config.yaml
vocab_size: 32000
norm_place: "pre"
positions: "rope"
rope_base: 10000.0
beta2: 0.98
schedule: "cos"
final_lr_fraction: 0.0
steps: 6009
dataset: "wikipedia_en"
Each number is 128 + 24 x the weight over the matrix's rms, rounded and kept within 0 to 255. Layers, rows and columns count from 0.

# layer 4 attention value, 32x96, rms 0.077, rows 25-31, columns 0-95
[[124 143 138  97 136 147 137  98 122  98  78 110 132 148 100 143 104 153 153 117 128  89 142 173 120 148 179 127 148 124 141 135 153 139 117 107 148 123 128 135 148 127 150 138 123 135 126 182 121 133  96 161 124  87 134 107 115 162 146 162 138 167 124 131 153 107 166 107 128 170 123 108 127 134 114 113 109 128 107 117 108 141 119 164 128 129 112  98 113 139 125 109 121  94 154 123]
 [112 117 158 142 132 139 148  48 159 141 114 131 119 161 146 126  83 147 121 120 101 168 158 142 159 176 147  94 106 138 139 118  96 108 119 137 158 119 115 111 138 140 142 129  65 139 168 143 129 148 107 151 165 107 126 108 109 122 145 154 155 154 134 137 129 137 130 108 135 145 154 118 123  93 115  84 154 146 156 154 138 129 135 155 127 122  88 141 194 132 138 107 111 107 160 112]
 [155 120 115  95 118 136 126 108  67 152 161 132 121 154 135 137 156 169 105 126 143 150 145  86 115 117  99 119 138 139  77  52 122 106 107 163  97 126  93 130 164 148 125 140 132 121 142 140 136 128 152 108 159 113 109 115 121 137 122 157 141 143  84 164 155 173 122 181 135 139 149 114 134 163 136 106 157  87 144 141 163  97 126 107  72 138 127 167 145 183 126 162 147 119 121 149]
 [145 129 137 133 135  65 105 118 114 123 128 109 144 138 208  96 112 134 136 136 159 140 181 122 131 121  86 155 126 131 119 133 148 161 120 129 162 146 137 126 115 170 130 135 124 121  82 153 120 118 102 157 126 130 144 103 142 134 154 181 139 141 141 130  88 136 148 101 134 193 108 123  95 101 145 159  98  80 143 132 118  81 126 114 118 165  92  87 118 125  93 119 135 125 133 131]
 [ 99 106 130 157 102 107 138 127 109 109 132 109 137 174  29 120 125 104 159 146 109 144 166 161 149 137 147 137 130 162 161 128 134 140 152 126 167 155 131 126 145 153 108 133 132 118 113 108 140 129 102  91 141 123 147 147 109 108 106 160 123 124 145 184 120 121 130 127 147  91 121 111  90 143  94 121 115 102  80 151 116  64 117  96 125 180 124 130 121 102 149 144 153 126 110 151]
 [144 122 155 148 125 104 127 139 132 132 109 118 154 130 112 150 168 134 152 135 125 100 144 146 133 150 122 156 141 122 124 115 133  95 155 126 167 145 121 139 118 147 138 117 105 109 154 121 127 106 157 136  94 144 114 110 106 176  68 120 133 162 139 102 104 114 176 109  95 148 207 133 121  84  96 119 119 158 120 154 138 163 150 120 125 168 120  60 111 129 140 111 115 148 154 140]
 [141 116 142 102 104 140 131 160  92  82 124 128 108  91 153 108 130 139  81 116 121 154 152 157 139 143 170 123 127  91  81 110 120 155 128 140 144 104 125 153 140 106 132 125 131 137 155 100 136 116 106 112 143 120 145 122 144 105 115 100 141 109  87 124 122  94  94 119 114 157 134 121 104 126 111  85 139 140 132 168 121 115 106 142  82 138 149 114 109 116 119 166 156 127  95 136]]
# layer 4 attention output (transposed), 128x96, rms 0.166, rows 25-31,57-63,89-95,121-127, columns 0-95
[[102  90 143 118 132 131 131 110 163 157 138 136 150 100 129  85 145 113 137 135  86 167 117 102 107 146  96 152 130 116 136 138 148 127 143 144 125  92  94 119 112 136  52 145  86 139 119  68 134 144 145 114 112 147 136 146 139  80 147 130 129 119 123 139 105 118 139 106 139 138 149 116 113 142 137 152 171 111 110 136 113 129 116 133 126 140 128 118 123 115 166 160 125 153 155  94]
 [151 112 136 132 108 107  83  70 140 175 145 131 114  93  77 141 182 112 110 113 129 104 113  95  91 141 118 138 127 149 178 143 168 101 103 108 123 103 134 100 136 111  74  96 134 152  91 171 173 129 133 150 162 184 159 160 110 102 105 112 138 118 129 142 129 158 130 118 119 101 130  97 203 117 135 143 132 159  78 140 161 137 149 117 101 141 147 184 163 125 114 120 141 128  85 131]
 [154 147 115 160 124  98 126 153 110 136 150 127  93 147 111 165 103 133 130 109 144  94 105  83 129 140 138 118 131 168 132 124 105 121  89 121 132  95 113  79 169  99 134 139 136 112  98 110 167 111 142 158 132 161 151 147 144 132 116 100 120 125 125 149 113  97 144 146 153 126 150 138 174  64  93 129  26 171 147 119 150 111 129 133 110 129 178 134 122 111  89 115 127  91  89 159]
 [125 157 106 183 130 118 137 118 135 135 121 144 115 124  85 181 129 128 102 114 123 136  83  76 110 112 113 103  90 164 116 126  99  86 142 100 113  85 127 113 121 113  55 103 155  83 130  81 111 118 124 133  96 122  96 136 114 158 114 124 102 107 120 114 142 114 164 161 158 110 154 160 149 138 120 110 115 163 115 133 153 149 137 144 159 145 155 106 136 125 121 117 178  86 122 136]
 [163 194  57 160 125 104 126 158 115 128 104 160  90 143 117 123 122 136 140 122 174 145  86  95 121 139  90 101 136 125 121 150  79 148 154 124 107 107 159 131 128 120 162 118 111 126 124 111  95 188 151 132 124  96 122 125 138 168 130 116  64 137 122  67 123 132 127 142 152 177 167 177 137 136 113 108 109 189 149 157 150 115 114 133 127 139 114 119 143 118  92 164 166 104 137 157]
 [125 114 147 151 116 138 148 177 129 100 145 120 138  76 134 116 129 103 138 110  98 144 123 132 106 115 111 147 134 114 114 127 131 126 113 147 115 142 110 152 112 105 143 131 144 137 129 107 156 113 130  95 122 142 103 122 122 110 164 151 115 107 113 142 137 130 139 123 154 110 128 110 120 123 150 164 135  78 119  92 102  99 159 111 151 114 117 140 100 104 147 123 139 166 131  81]
 [119 120 129 109  84 103 111 133 175 146 129 134 110 100 148 116 125 113 155 124 119 156 130 151 102 122 112 167 155 170 149 109 150 140 108 132 113 174 118 101 124 114 108 143 120 121 144 163 150 109 119 103 145 152 131 117 120  80 126 140 166 102 115 160 111 164 152 145 108 115 147 119 167 147 129 137 193 112  97 104 124 149 129 122 165 103 134 136 117 108 144 140 115 147 141 132]
 [ 76 142 150 154 108 114 124 131 158 144 169 133 159 130  93 113 125 160 118 135 123 121  97 101  89 128 144 156 155 124 139 101 122  95 110 121 143 125 114 130 143 131 131 179  99 128 116 127 151 126 142 124 122 124 133  96 180 135 155 121  99 115 141 123 158 117 112 125 124 129 145 146 152 109 113  98  87 145 148 130 154 138 113 137  99 152 129 107 147 114 166 161 120 139 144 153]
 [ 90 117 116 158 155 177 105 147 133 117 120 170 165 131 127 119 147 100 103  96 170  86 132 109 128  87 110 111 127 146 123  90 131 112 124 114 123 105 113 152 106 142 168 154  99 129  94 130 183 161 154 126 173 142 139 116  99 165 155 138  93 109 138 117 137 107 124 117 124 126 115 116 112 101 124 118  80 157 102 138 107 119 136 130 120 156 139 148 138 121 122 130 114 112 115 130]
 [134 165 134 109 118 149 120  26 117 129 123 154  99 106 141 115 142 123 125 106 153 151 169 177 115 136  90  88 140 103 111 119 145 146 132 124 117 126 132 133 129 159 159 124 149 142 118 167 165 123 129 104 144 114 137 134 119 132 138 139 141 148 122 160 136 131 152 107 137 114 110 109 127 102 114 123 139 111  88 168 120 150 119 136 158 113 129  75 115 148 130 123 119 152 122 121]
 [130 111 151 125  94 150 149 116 113 147 125 131 129 126 129 148 117 165 120 157 142 147 118 124 102 135 138 123 165  71 167 123 108 114 106 101 149 134 149  92 131 155 130 152 132 142 147 129 130 103 141 168 171 129 122 110 117 130 116  96 138 127 124 150 159  87 116 136 142 162 166 125 154 139 105  56 127  97 102  79 115 154 130  95 130 111 132 135  86 135 115 148 113 139 143 112]
 [108 109 119 162  96 148 133 133 149 147 146 158 139  96 149 127 113 176 117 121 143 157 116 126 107 158 132 135 156 118 151 116 139 123 125 146 154 109 105 120 110 119 143 146 102 134 145  97 134 124 152 119 129 167  98 111 126 170 118 105 120  93 121 112 143 148  90  95 121 153 163 107 128  90  95 111  91  82 130 134 160 176  92 111 119 159  89 112  87 136 155 154 127  98 142 134]
 [135 124 165 149 124 148 134 148  88 148 134 145  88 101 152 185 134 156 126 105 120 113 152 134 123 119 116 120 144 131 134 129 118 102 107 125 125 141 105 132 156 138 130 101 173 125 142  75 138 128 133 137 131 134 148  87 152 109 139 129  97 103 115 130 138 107 150 142 123  86 113  95 157 144 139 155 102 182 132 118 176 122 167 129 100 114 148 165 124 126 108 128 150 170 107  99]
 [164 180 132 158 130  87  76  61 122 129 130 108 125 123 106 134  88 132 115 136 113  71 142 165 131  94 124 131 142 129 122 150 138 139 153 147 124 119 122 134 103 119 134 131 125 127  98 107 180 175 119 146 108 114 107 126  91 111 123 106  91 149 115 148 175  93 130 114 142 120 135 138 147 135 121 150  61 116  94 162  93 137 145 130 116 126 107 140 158 126 117  87 125  92  82  79]
 [136 155  68 141 106 122 124 112 127 155 152 109 157 139 121  99 156 131 140 172 131 120 148 147 145 125 145 129  94 137 116 119 131 123 148 154 144 128 116 144 158 126  93 137 164 131 120 103 105 135 138 173 138 105 137 126 121 104 118 133 163 130 107 123 124 121  86 174 135 139 142 116 129 159 159 112 107  88 149 119 164 132 128 134 126 127 125 106 134  93 164 157 112 108 118 166]
 [147 129 135 148 132 116 110 166 123 167 156 110 108 114 110 140 130 109 119 142 156 155 133 105 142 106 141 120  87 131 122 132 138 103 152 167 117 116 102 111  85 107 134 118 146 133 142 120 163 106  95 172 101  91 108 104 116 115 131 113 171  91  77 112 103 146 117 192 127  96 130 119 141 168 172 141  90 126 150 141 159 143 149 141 123 111 136 159 110 116 129 152 148 121 127 108]
 [133 112  95 163 147 100 129 136 145 120 134 103 159 134 169 120 118  72 147 105  93 165 141  87 149 148 141 175 105 123 123 155 150 111 181 141 138 140 126  94 100 122 113 136  95 108 143 136 167 104 157 109  75 147 130 120 108 112 123 104 139  88 142 117 120 137 149  93 140 148  92 168 120 165 122 138  93 126 141  73 105 119 136 138 146 130 126 112 127 140 103 108 127 118 136 131]
 [130 170 126  86 165 121 165 148 111 118 146 136 123 116 102  89 148 165 140 193 166 111 143 165 115 178 147 141 155  48 109 172 141 139 109 103 145 160 130 115 221 148 128 107 146 101 152 128  91 110 108 132 136 143 175 149 140  97 113  68 127 163 142 126 154 151 114 106 121 126 146  90 122 127 103 134 199 151 104 135 145 159 132 166  81 105 143 137 151 102 138  99 127 132 110 112]
 [151 189 143 122 141  81 137 124  83 158 120 133 144 178 151 121 130 122 144  82 138  75 145 138 165 116 137 106 123 110 140 113 124 149  62 104  89 138 102 125 191 121 211 139 124 135 117 135  91 144 149 118 174 173 127 120 117 106 194 137 148 165 173 133  92  99 155 124 118 119 137 129 136 131 147 161 189 166 140 108 113 133 147 152 127 116 137 154 107 112  99 138 149 145 182 110]
 [121 139 118 137 139 136  90 136 111 114 153 149 148 119 135 111 127 161 112 142 170 124 143 164 133  95 101 107 168 128 108 154 164 102 120 119 138 162 119 146 111 133 139 135 163 110 119 110 150 112 123 174 131 124 131 155  93  74 162 137 110 104 124 121 169 143  85 154 108 119  85 111 140 129 120 128  94  97  76 117 163 133 147 124 129 140 124 135 163 169  99 119  90  38  99  95]
 [118  86 137 164 124 131 106 155 124  63 110  99 147 121 176 122 100 128 116 118 167 135 132  62 114 175  71 153 147 148 126 173 155 105 152 127 128 170 142 123 123 124 113 155  96 106 143 119 129 103 145 114 110 131 163 126 119 146 118 129 117 161 189  82 161 152 131 148 184 145 124 166 154 152 140 128 121 194 137 136 126 115 122 101 140 121 115 113 166 146 127 123 109 100 121 118]
 [142 104 159 103 110 119  99 118 137 141 151 171 147 139 124 105 146 161 123 127 114  90 102 124  98 137 111 181 120 151 144 128 135 106 126 170  98 139  73 115 144 131  59 154 144 127 101  94 127 127 141 134 127 145 154 120 149  78 152 106 119 111  99 147 102 110 103 147 141 106 152 134 153 155  82 146 113 106 140 130 145 133 160 107  87 160 145 134 174 127 176 104  94 159 124 152]
 [164 113 142  85 118 170  99  48 119 122 141 138 114 158 102 144 151 111 136  90 144 109 114 152 140 120 112 137 149 151 162 126 154 144 139 125 114 130  99 109 160 128  92 112 193 116 102 112 123 132 123 125 129 153 146 174 106  91 112  93 155 132 113 147 118 121  71 113 119 117 113  83 147 102  99 157  97 112 103 100 131 157 127 144  90 134 142 146 146 149 122 132  96 100 100 127]
 [130 160 130 123 132 144 133 144 132 100 126 146  93  99  98 168 123  92 153 134 142 171 102  72 131 186 151 107  88 132 122 112 115  95 100 131 174 111  84 111 114 150 154 106 155 157 101 159 159 145 121 168 128 162 104 148 155 149 124 102 114 129  91 120 106 130 102 129 105 131 102  91 104 127  92 132 113 143  93 148 149 137 143 143 106 149 130 123 155 134 133 124 135 124 129 107]
 [115 130 149 113 118 127 119 102  90 108 154 122 128 137  90 154 156 125 117 107 121 139 112  85 100 138 161  92 109 175 139 114 113 132 148 134 159  91  86 127 162  90  70 100 151 111 143 147 136 151 115 128 128 162 122 128 142 155 110 117 137  73  93 135  76 125 137 145 121 102 107 162 133 148 133 117 112 145 137 156 137 122 132 144 127 138 150 131 140 146 130 129 151 104 141 146]
 [106 142 128 153 107 103  89 123 110 131 146  94 133 117  79 149 169  79 155 114 160 151 107  90 104 128 168 117  96 127 128 139 136 102 149 145 146 104 126 104 123 116  80 106 113 143 124 130 124 156 114 137 105 124 132 157 133 147 110 121 134  73  76 103 125 156 130 154 139 135 137 164 183 143 137 124 136 134 142 131 138 163 114 142 102 119 112 140 169 121 141 110 139 103 141  97]
 [113 105 133 108 137 128 123 192 142 136 118 154 127 127 126 111 126 153  91 114 109  99 140 149 116 112 145 115 100 143 127 120 126 109 128 151 107 142  93 161 105 114 155 158 117 129 139 138 185 142 145 125 148 154 139 143 162 121 153 149 131 137 146 124 108 128 111 147 121 115 105 102 142 149 109 125 101  89 102 114 133 132 156 109 123 132 136 135 123 122  97 117 113 145 103 153]
 [115 124 122  95 139 137 113 119 145 114 117 168 160 159 138 129 131 154 147 103 115  91  92 116 112 126 145 133 139 151 122 116 158 145 126 151 122 143  58 157 106 105 180 118 167 135 123 145 105 152 139 122 171 152 136 161 119  67 134  84 105 153 104 161 115 121  73 137  89 134 136 116 134 124 109 161 141 119 131 105 105 129 155 102 100 140 114 101 149 148 133 112 118 122 107 173]]
# layer 4 MLP gate, 256x96, rms 0.189, rows 0-12, columns 0-95
[[119 135 165 106  60 160 127 172 107 153 184 162 171 125 110 147 125 128 119 138 103 183 145 153 130 131  76 108 136  89 122 132 141 131 130 184 108 183 133 134 145 131 148 101 144 127 142 115 168 142 115 112 117 155 130  96 123 118 154 172 186 128  80 155 118 125 102  96 166  86 125 152 118 102 111 132 120 178 142 148 172  73 118 124 132 165 141  93 141  98 118 178 155 115 146 122]
 [157 134 104 127  71 115 145 135 145 134 104 146  83 143 150 146 133 114  80  85 142  91 139 125 126 157 116 158 161 132 148 123  72 130 124 105 139 219 104  88 149 105 144 167 154 124 145 135 181 165 132 162 100 114 147 114 125 125 136 140 148 146 155 149 120 131 162  91 122 154 119 137 151 127 112 123 135 139 104  86 127 166 157 143 157 144 143 106 163 140  90 119 131 126 154 170]
 [ 84 100 143 148 147 153 124 124 124 143 115 103  99  97 163 134 118 121  94 123 200 128 113  68  95 141 112 145 128 130  92 128 146 149 110 132 146 160 135 133 170 140  83  66 115 165 116 155 143  99 157 157 102 159 103 168 129  98 150 147 127  77  95 132 151 158 178 107 100 115 128 116  93 147 124  74 133 103 146  88  97 115  87 120 108 151 165 134 103  81 149 113 145 117 171 162]
 [101 154 182 141 107 111 106 137 123 127 120 125 169 104 129 130  90 140 115 123 136 131 147 143 118 135 118 146 125 126  99 131 141 158 100 159 139 133 122 103 110 149 110 130 160 132 193 155 148 125 127 171 111 105 147 134 116 142 119 133 123 115 112 124 132 154 122 146 120 158 117 140 159 110 138  98 131 165 152 158 123 165 183  82 134 135 133 171 105 116 140 138 139 156 126 157]
 [118 161 143  96 103  80 149 113  91 103 132 135 164 126  98  95 128 128 112 127 159 135 156 141 103 173 115 127 133 142 151 139 127 134 129 161 141 180 156 127 128 101 131 126 121 133 138 123 113 139 136 130 121  86 131  81 111  82 120 142 148 136 148 158 164 126 119 159 159 134 107 137 131 120 134 130 140  86 124 116 128  80 118  81 128 139 134 126 113 101 140 151 106 164  89 118]
 [146 144 117 159 132 109 110 119 150 163 101 158 124 150 162 115 120  98 118 107 126 123 177 127  95  77 108 112 156  72 120 114 138  99  95 146 137 140 171 105 106 118 104 150 114 103 155 166 161 131 151 157 121 103 104  91 137 108 144 133  94 100 100 133 171 162 127  95 151 122 143 143 157 118 114 147 128  93 124 102 126 118 133 126 157 169 102 148 127 128  98 140 121 129  94 175]
 [113 129 116 193 109  86 132 127 165 163 152 107 153  87 152  87 100 117 137 122 164 127 126 104  66 142 182 118  97 149 123 151 153 135 113 137 111 159 133 116 111 122 119 138  76 160 111 126 141 116 132 127 137 130 117 108 177 129 139 112  84  85 130 120  95 150 171  77 131  84 143 125 101  93 118 119  96 117 148 104 102 125 117 105 134 163 119 109 148 129 135 158 119 177 180  98]
 [176 110 154 112 130 142 125 139  96 184 182 137 139 119  97  98  94 134 122 102 114  96 141 164  93 141 157 116 120 114 125 153 149 148 113 131 174 163 128 139  97 111  80 119  82 131 126 168 151 133 148 140 127 145  95 137 163 141 122 190 132 120 163 172 123 154 129 102 142 146 116 121 126 118 147  99 137 158 120 102 115 113 109 158 121 134 151 127 130 162  90 121 115 118  96 117]
 [125 145 100 127 125 128 131 112  69 146 102 137 125 126  92 144  96 117 137  90  93 178 166  74 110 169 142 128 119 157 122 141 107 145 140 152 135 115 167 161 113  68 123  98 124 134  97 155 113 147 126 125 135 154 117 138 132 133 142 164 122 131 131 178 188  98 132 136 149 152 112 165 110 125 117 161 127 106 128 116 159 100 165  83 127 137 112 105 136 107 167 101  95 144 168 120]
 [ 90 129 174  89 119 113 134 128 133 151 122 133 149 133 121  95 149 116 124 125 157 159 181 144 130 148 135 136 129 127 122  90 167 149  99 160 134 110 145 174 119 123 132 115 132 116 102 143 139 171 110 146 128 110 140 151 138 116 154 171  95 133 150  86 148 134 131 108 132 129 142  96 134 146  92 152 126  86 162 139  95 129 179 120 106 159 132 137 166 124 131 183 107 130 111 142]
 [ 96 153 156 141  88 157 134 114 122 122 160 134 152 103 124 160 133 130 132 115 146 172 118 109 147 132 130 163 152 108 127 129 126 163 104 125 125 181 126 131 131 130 143  97 108 134 154 144 145 120 142 136 194 132 145 118 149 147 103 150 132 123  87 141 145  96 140 129 118 114 106 108 115 170  68  85 115 125  83 120 152  93  84 134  89 110 126 120 123 103 114 193 111  98 135 131]
 [132 113 136 151 135 131 187 141 106 130  98 121  94 124 144 128 147 128 151 114 112 164  70 119 104 121 153 141 136  88 112 117 132 117 106 118 120 152 158  90 127 160 117 124 144  93  99 146 110 147 152 139 110 110 125 108 152 147  74 124 154 157 158 132 138 152 128  95 135 104 111 128 139 130 111 109 130 150 127 128 104  89 128 107 115 111 157 139 129 142 171 112 153 126 120 128]
 [122 150 137 140 111 173  97 151 156 158 136  95 185 133 118 151  98 148  93 113 176 136 148 125 116 167 114 208 211 125 159 111 136 138 134 116  97 152 115 149 173 163 178 120 129 129 145  97 138 127 134 116 149 160 159 153 128 152 160 160 151  85  79 113 136 135 143  99  85 106  62 137 113  89 119 130 110 117 121 147 157  99 148  79  74 109 105 110 134  96 101 143 148 120 140 132]]
# layer 4 MLP up, 256x96, rms 0.169, rows 0-11, columns 0-95
[[144 121 131 104 105 169  90 150 117 141 144 136 139 144 122 117 145 132 132 135 103 134 154 119 132 125  95 125 145 109 116 146 151 118 137 135 120 129 145 114 163 148 119 128 146 132 123 104 122 127  94  85 115 124 141 118 125 125 124 158 154 156  95 125 111 128  74 124 172 113 113 134 117 102 156 163 125 161 143 101 145  90 118 120 119 142 147 134 130 154 144 146 155 122 120  98]
 [136 131 130 134 134 142 144 128 136 107 114 129 111 123 131 122  90 157 141  99 116 153 163 145 160 145 156 162 162 115 180 209 167 129 191 134 131 111 137 120 132 137 150 108 115  93 128 150 123  98 137 119 170 133 117 121  93  64 144 114 119 119 110  72 129 144 137 158 119 118 140 118 127 120 172 146 130 102 130  97 114 130  67 103 163 167 120 175 141 105 139 119  99 165 140 168]
 [123 104  94 146 107 165 129 132 142 127 126 108 146 144 162 125 140 138 156 136 167 103  72 110 110 194 169 180 139 118 111 119 137  97 154 130 116 142 136 150 130 186 118 110 112 130  81 138 148 100 175 171 165 130  92 125 134 111 105 125 124 144 111 116 132 157 173 134  39 109 130 142 152 179 116  98 133 117 129  95  59 112 179  84  91  96 155 120 118 103 139 109 120 101 174  83]
 [131 138 134 197 124 146 117 144 134 130 123 147 145 131 102  74 113 131  95 123 113 126 132 149 130 127 112 135  98 134 116 129 134 107 116 159  95  84 158 112 106 130 104 138 140 114 147 133 135 116 149 158 162 127 147 114 120 101 159 106 138 125 158 132 171 152 158 121 120 139  93 147 123 130 184 106 139 134 104 132 122 165 119 156  71 134 129 116 134 139 119 112 166 145 111 135]
 [147  91 106 149 106  75 143 118 100 132 143 144 133 115 123  80 140 129 124 122 139 116 143 140 129 108 131 110 127 135 150 100 173 134 151  90 141 129  76 105 148 117 100 121 130 119 134  91 129 126 150 131 129 142 144 125 162 109 127 119 137 102 135 160 111 124  97 149 156 144  83 134 108 117 134 107 123 108 127 151 111 115 158 114 113 193 141  97 154 137 118 140 142 123  81 118]
 [ 79 109 116 168  86 130 135 145 125 107 106 148 151 115 106 109 160 138 105 141  81  83  85 115 110 135  93 156 128 154 123 119  57 138  97 105 138  97 124 118  77 177 147 148 137 104  93 112 150 160 119  97 129 112 100 113 111 124 145 144 109 128 102 142  99  85 143 118 115 131 136 153 106 119 138 116 141 120 150 162 123 170 160 110 105 111 138 125 138 124 137  85  80 122 158 135]
 [151 126 153 101 162 162  79 125 138 112 168 135 123 116 111 118 106 146 103 140 134 179 164 154 179 139 172 139 136 121 128 145 122 121  97 116 135 117 113 144 156 116 144 102 124 134 106 167 131 137  91  72 107 142 106  88 120 156 166 112 132 147 118 149 124 167 112 136 127 146  69 119 126 101  54 105 157 143 113 103 121 136 143 150 184 134 167 123 144  98 112 100 121  93 118 113]
 [ 91 148  95 128 138 137  86 121 100 149 162 133 142 137 132 124 138 130 134 162 109 138  68  84 107 118 126 132 143  92 163  82 142  96 167 167 117 125 100 154 117 156 133 143 131 158 148 116 147 121 115 155 103 138 134 164 101  85 156 112 140 136 108 109 121 175 107 133  97 138 133 125 122  95 121 125  94 153  83 173 123 148 129 137 154 132 132 149 109  75 123 105 147 149 151 171]
 [165 144 123 135 157 103 153 124 128 100  80 120 129 121 116 117 124 116 131 124 123 109 120 135 171 103 158 147 109 144 111 108 156  80 115 134 153 127 141 162 159 146  91 126 119 137 119 130 130 113  80 124 131 105 133 128  97 170 125 126 152 107  93 118 171 140 116 100 104 157 173  43 110 165 101 162 133 136 139 121  63 134 100 184 125 143 106 121  85 198 148 149 146 108  98 126]
 [ 97 148 115  84 155 106 147 143 109 140 152 157 143 151 173 116 164  89 177 110  76 167 101 132 122 107 121 177 133 191 100  82 135 140 176 125 153  98 138 154 135 135 135 127 143 145 104 117 138 150 132 111 104 130 168 139 189 155 127 127  93  97 116 117 114 144 132 129  86 122 133 126 132 112 134 113 132 120 146 162 107 142  73 154 101 135 129 137 169 132 117 124 113  96 147 122]
 [121 132 137 151 109 151 115 125 124 122 142 148 123 122 136 133 156 141 106 146 127 119 124 123 159 125 164 135 126  69 117 142 122 100 122 132 175 105 106 101 108 163  89 119 136 151 144 118 125  97 133 123 147 100  92 101 107 136  85 173 125 139  66 136 142 109 128 131 109  96 106  84 132 179  71 134 141 139  93 104 104 107 131 159 110 110 136 113 139 179 138 170 180 130 127 106]
 [128 146 175 105 133 127 153 123 122 113 137 127 120 154 132 112 134 142 130 112 134 137 121 114  92 185 131  98 108 116 114 121 144 125 115 175 178 129 193 111 126 151 145 130 162 133 110 119 120 108 114 149 139 156 147 150 111  93 170 138 147 106 123 146 117  97  94 120 110 170 158  95 134 109  84 120 152 113 123 166 145 147 128 163 105 102 134 150 111  81 124 112 148 184 130 177]]
# layer 4 MLP down (transposed), 256x96, rms 0.166, rows 0-11, columns 0-95
[[112 110 125 130 165 153 143 107 146 124 123 101 156 133 127 117 122 123 111 151 128 117 133 127 165 137 140 126  94 135 121 127 138 130 130 102 116  86 135 111 126 131 102 129 125 118 124 123 100 125 130 153 132 124 116 141 116 126 115 137 113 134 137 121 135 137 161 140 116 156 149 120 154 154 163 136 165 101 115 100 116 150 131 155 127 127 163 142 121 131 122 102  92 121 122 105]
 [101 105  50 107 109  97 128 160  77  94 120 123 128 148  97 134  84 155 152 132  99 107 130 125 104  96  98 143 139 106 120 178 133 148 145 123 149 121 146 106 139 138 135 137 105  66 107 130 206 132 152 110 119 166 115 107  98 110 134 144 133 132 140  87 122 159  97 141  87 155  89 122 144  78 173 159 170 114 155 150 164 130 159 106 150 163  99 172 130 125 138 164 128  97 152 169]
 [137 150 159 107 107 102 106 123 100 138 116 149  77 147  93  78 154 131 145 144  89 113 132 138 132 117 136 114 101 153 129 105 117 141 148 144 105 136 121  92 123 109 169 167 128 105 138 128 104 153  86  86  87 107 150 112 102 132 101 129 130 143 134 146  82  94  98 146 169 142 156 131 173 107 154 160 133 162 115 153 140 146 128 129 143 198  95 135 156 157 145 178 113 109 109 155]
 [154 114 127 102 157 128  94 136 127  95 160 141 118  97 127 114 134  99 130 114  94  87 191 151 125 118 164 127 139 130 106 109 124 136 128 169 113 149 141 140 112 147 142 143 127 145 124 133  82 120 137 132  99 135 106 155 119 161 139 135 123 135 113 178 121 102 153 136 158 119 125 103 138 156 116 135 115  66 150 142 146 134 164  99 132 165 162 115 129  87 133 141 149 137 120 107]
 [161 142 115 154 110 124 117 167 164 145 118 140 118 146  96 154 146 144 133 134  98 137  96 145 108 103  92 148 149 118  84 122 143 121 113 172 107 123 150 144 154 173 148 146 126 149  95 102  96 144 131 102 163 113 127 111 152 153 136 133 131 142 148 134 153 128 121 150 129 121  99  87 123 109 132 132 130 115 152 136 127 157 184 111 150 166 100 151 119 125 138 125 128 118  98  95]
 [103 120 172 112 144 153 112 156 157 102 171 122 192 121 125 155 156 122 123 151 149 103  93 123 129  85 135 103 173 103 151  88 128 110 152 125 119 134 104 125 115 139 115 136  68 124 113 128 172 117  94 132  71 144 151 111 126 152 169 151  98 132 152 128 139 139 148 129 100 107 139 138 136 143 139  85  73 139  76 124 105 102 144  93 181 145 143 128  96  80 114 118 118 107 175  97]
 [117 129 162 148 161 117 167  90 118 116 159 122 128 188 172 152  99 115 125 102 118 110  85 126 146 141 127 145 150 107 124  96  87  95 117 126 133  78 137 144 110 153 165 141 163  77 137 165 134 130 139 130 130 162 121 162  94 117  99 141 112 108 102 148 130 147 153 128 133 112 116  70 157  96 138 171 138 175 114 121 206 122  98 151 147 144 123  97 131 132 165  60 104 101 134 124]
 [143 147 161 109 127 127 165  98 122 151  94 128 125 119 114 137  94 106 128 104 137 178 131 142 154  84 147 182 128 124 118 134 142 134 110 138 168 107 114 111  98 109 154 136 128  82 115 141 125 143 153 114 104 124 102 100 133 130 121 137 147 134 149 105 120  99 153 133 132  94 116  89 125 159 100 107 168 170 139 139  73 179 117 135 142 132 110 111 145 166 133 169 142 150 124  78]
 [137 117  94 138 107 124 113 120 118 138 152 166 135 138  94 148 113 114 119 116 149 131 143 132  99 101 129 138 135 126 140 124 117 107 141 102 122 126 107 141 111 135 124 134 157 148 150 150 196 112 164 125 172 103 119  64 136  70 104 138 130 144 121 131  70 116 114 111 177 100 119 178 108 148 164  80 105 139 133 134 129 129 122 136 141  85 120 159 154  93 120 107 108 108 113  97]
 [134 162 154 145  67 111 133 138 129 104 149 145 155 107  80 114 158 138  95 105 127 147 134 129 134 136 171 159 110 142 180 109 159 162 138 143 113 127 103 152 121 120  80 100 101 119 105 139  57 154 119 107 129 123 112 165 116 121  97 143 125 108  92 105 131 170  93 171 150 116 128 146 153 154 126 137 167 105 169  96 111 139 159 147  99 137 123 157 145  95 149 149 131 146 123  75]
 [115 145 118 150 137 125 109  69 172 105 103 134  87 131  97  93 149 231 119  96 152 132 145 138 141 111 165 125 134 162 121 142 155 133 112 133 129  95  68 124  94 115 104 137 143 133 111 131  95 136 134 138  89  98 124  95 122 104 147 138 160 156 134 116 132 126 117 118 129 134 135 181 137 132 187 116 119 127 135 124 117 154 124 110 140 124 120 124 106 158 143  30 135 145 127  78]
 [131 151 114 122 136 165 139 207 140 109 122 140 175 102 123  99 112 113 117 111 129  67 135 108 149 154 136 124 104 103 121 119 106 166 133 150 114 108  90 134 120 108 144 138  73 144 127 149 190  92 164 105 135 117 111 131 121 159 153 135 114 149 128 110 145 156  79 127 163 111 144 130  70 179 118 135 127 128 133 127 101 119 134  86 111 151  58 141 134 140 113 150 107 106 144 135]]